Each number is 128 + 24 x the weight over its row's rms, rounded and kept within 0 to 255. Layers, rows and columns count from 0. The size above them is the row's rms in percent of the matrix's.

# layer 6 MLP down (transposed), 1536x384, rms 0.0919, rows 865-871, columns 192-287
size [102 105 102  99 113 112  65]
[[129 130  64 148 121 139 145 126 117  87  98 149 142 119 143 129 142 137 157 100 174 122 145 130 118 121 104 115 140 126 131 145 114 154 135 147 126 156 123 117 169 152 127 105 110 133 144  94 164  69 109 132 131 146 149 165 115 131 123 119 148 119 172 144 104  98 141 177 110  62 137 131 130 130 140 124  91 120 142 171 108 124 124 141  90 122 119 142  92 115 178 126 107 132 166 150]
 [125 116 102 130 172 119 158 147 146 141 144  85 123 122 104 176 106 137 125 131 132 153 142 128 140 102 117 116 140 102 124 114 126 112 126  96 139 137 146 138 132 127  72 140 159 120 137 129 126 160 130 157 114 116 144  78 124 113  93 165 113 123 141 156 130 143 107 138 157 159 111  84 136 158  79 121 113 119 113 130 151 143  92 164 139 138 196 115 131 124 147 140  50 162 120 137]
 [123 140 112 129 100 162 103 136 111 138 102 124 113 137 129 172  97  96 133 111 110 179 184 159 103 127 149 140 126 105 120 128 115 124 182 126 154 171  89 136 129 111 112 114 119 110 136 122 111 178 123 150 134 144 183 101 167 110 115 142  67  77 196 127  98 157 130 131 101 136 141 125 134  68 152 135 158  92 166 123 124 134 113 144 129 124 153 137 125 166  86 140 123 156 127  91]
 [ 94 159 105 179 118  70  88 138 108 132 138 138 110 146 161 144 122 116 134 147  91 113 142 166 114 110 108 137  85 160 136 117 157 168 116 117 161 138 115 120 177 132 164 140 128 133 157 165  92 136 122 121 130 118 176 128 121 108 120 175 114 139 127 107 149 146 161 136 131 106 168 166 124 129 135 105 110 110 144 123 101  80 152 178 105  75 188 150  99 143 128 121 116 128 123 135]
 [129  96 135 112 122 127 143 134 150 117 118 125 107 114  94 108 143 110 118 121 117 100 167 118 109 137  90 100 114 155 152 179 137 143 134 141 147 143 145 141 140 182 127 114 136 106  71  62 150 111 100 129  85 133 106 149 213 115  68 105 144 111 133 110 133 155 132 117  80 111 144 123 138  92 141 138 151 127 118 153 130  51 122 183 137 136 141 101 105 170  77  98 136 134 153 159]
 [121 122 108 140 157 110 148 118 161 131 162 130 149 140 112  88 135 105 118 111 141 113 159 147 118 112  82 116 111 119 102 123 122 153 132 126  94 131 144 154  77 131 141  94 142 114 112 142 158 136 106 159 113 125  97 172 153 124 107  80 109 134 165 145 121 129 142 112 151  96 143 168 125 126 136 145 107 128 144 142 159 118  90 151 127 148 202 115 119 108 129 154 127 112 121 165]
 [102 126 119 167 147 117  95 100 161 162 189 120  93 104 137 130 149 103 146 133 142 114 151 115 136 121 131 154 161 117 139 129 117  91 151 159 159 127 119 162 112 125  82 129 166 133 138 124 118 125 118 154 115  96 163 137 169 158  93 134 144  90 174  79 165 181 134 142 141 127 141  96 116 128 112 146 133 151 137 161  85  98 133 107 165 125 126 142  72  66 145 160 101 147 120 161]]
# layer 6 MLP up, 1536x384, rms 0.0988, rows 866-872, columns 192-287
size [110 103 100  99 109  80  74]
[[146 137 132 104 177 113 106 118 168 123 110 153 153 101 123 139 130 126 195 153 117 106 160 151 108 101 145 135 103 117 120 118 126 127 113 123 145 114 128 122 145 136 114 161 108 155 138 148 139 118 146 146 145 114 109  74  87 112 131 139 129 110 114 116 125 145 135 120 125 153 128 138 139  96 122 121 166 163 109 141 108 114 168  87 130 122 112 112  96 149 133 132  91 163 112 128]
 [150 149 166 142 129  95 149 117 145 117 153 152 104 127  98 123  82 113 136 122 157 154 118  90 109 146 143 174 126  92  92  73 139 103 125 137 104 157 140 158 104 138 115  96 158 131 128 119 131 135 130  99 114 125 144 164 134 163 116 126 142 158  67  92 107 208  81 137 120 113 130 120 133 161  71 151  67 153 144 126 110  80 171 121 128 169 174 134  95 151 161 140 153 128  92 115]
 [104 135 103 127  99 125 165 120 155  82 139 119 162 132 170 138 157  99 122 121 112  89 132 152 107  81 118 158 118 126 112 102 152 162 127 143 170  98 114 128 172 104 103 143 116  77 150 145 106 100 140 117  70 148 147 141 123  87 110 141 150 139 111 115 104 125 128 141 103 114 114 117 176 166  98 139 145  83 130 128 121 109 173 159 133 106 132 132 118 129 137 105 154 140 117 131]
 [151  98 105 119 150 140 112 103 102  95 118 113 108 100 119  94 122 133 133  87 117 127 108 159 140 138 133 107 150 158 111 192 116 149 130 152 173 109 154 104 124 122 124  94 141 139 133 109 171 116 158 119  92 159 132 145 128 110 120  82 109 130 145 166 169 125  87 183 153 124 123 185 159 105 126 129 101 102 129 105 145 126  94 140 143 184  83 137  99 131 130 129 110 143 138 143]
 [152 146 110 154 138 158 105 144 141 154 138 124 132 125 123 132 129 133 139 125 124 122  91 185 107 136 149 156  99 110 158 138 125 151 117 102 142 149 104 150 122 106 133 164 125 129 167 136 111 119  74 132 122 125 124 129 150 118 133 126 148 122 138 125 127 154 127 138 125 128 136 173 102 130 173 146 161 117 134 127 112 134 144 169 123 112 119 128 112 142 116 150 167 154 167 129]
 [130 125 113 122 133 149 132 134 121 159 105 119 160 118  99 148 149 118 119 165 122 104  82 156  91  94 134 111 148 119  88 120 168 108 113 123 137 102 129 131 194 109 121 126 108 155 157 108  95 111 124 147  96 128 111 148 120 131 101 109  88 131 140 126 119  97 123 120  99 112 102 143 138 121 134 149 133 112 140 134 129 112 133 156 130 145 152 146 150 170 106 116 141 153 178 178]
 [102 165 138 101  96  95  94 102  96 146 131 127  97 113 112 141 115 119 114  91 130 107 113 122  84 129 125 140 124 104 135 128 155 132 104 119 171 106 161 119 140 106 151 121 126 114 178 154 135  93 108 116 110  95 179 116 137  95 122 140 134 127 127 136 145  96 160 139  96  93  98  93 151 112  97 132  83  85 152 149 179  96 123  82  99 152 104 152 133 107 136 139 166 131 133 113]]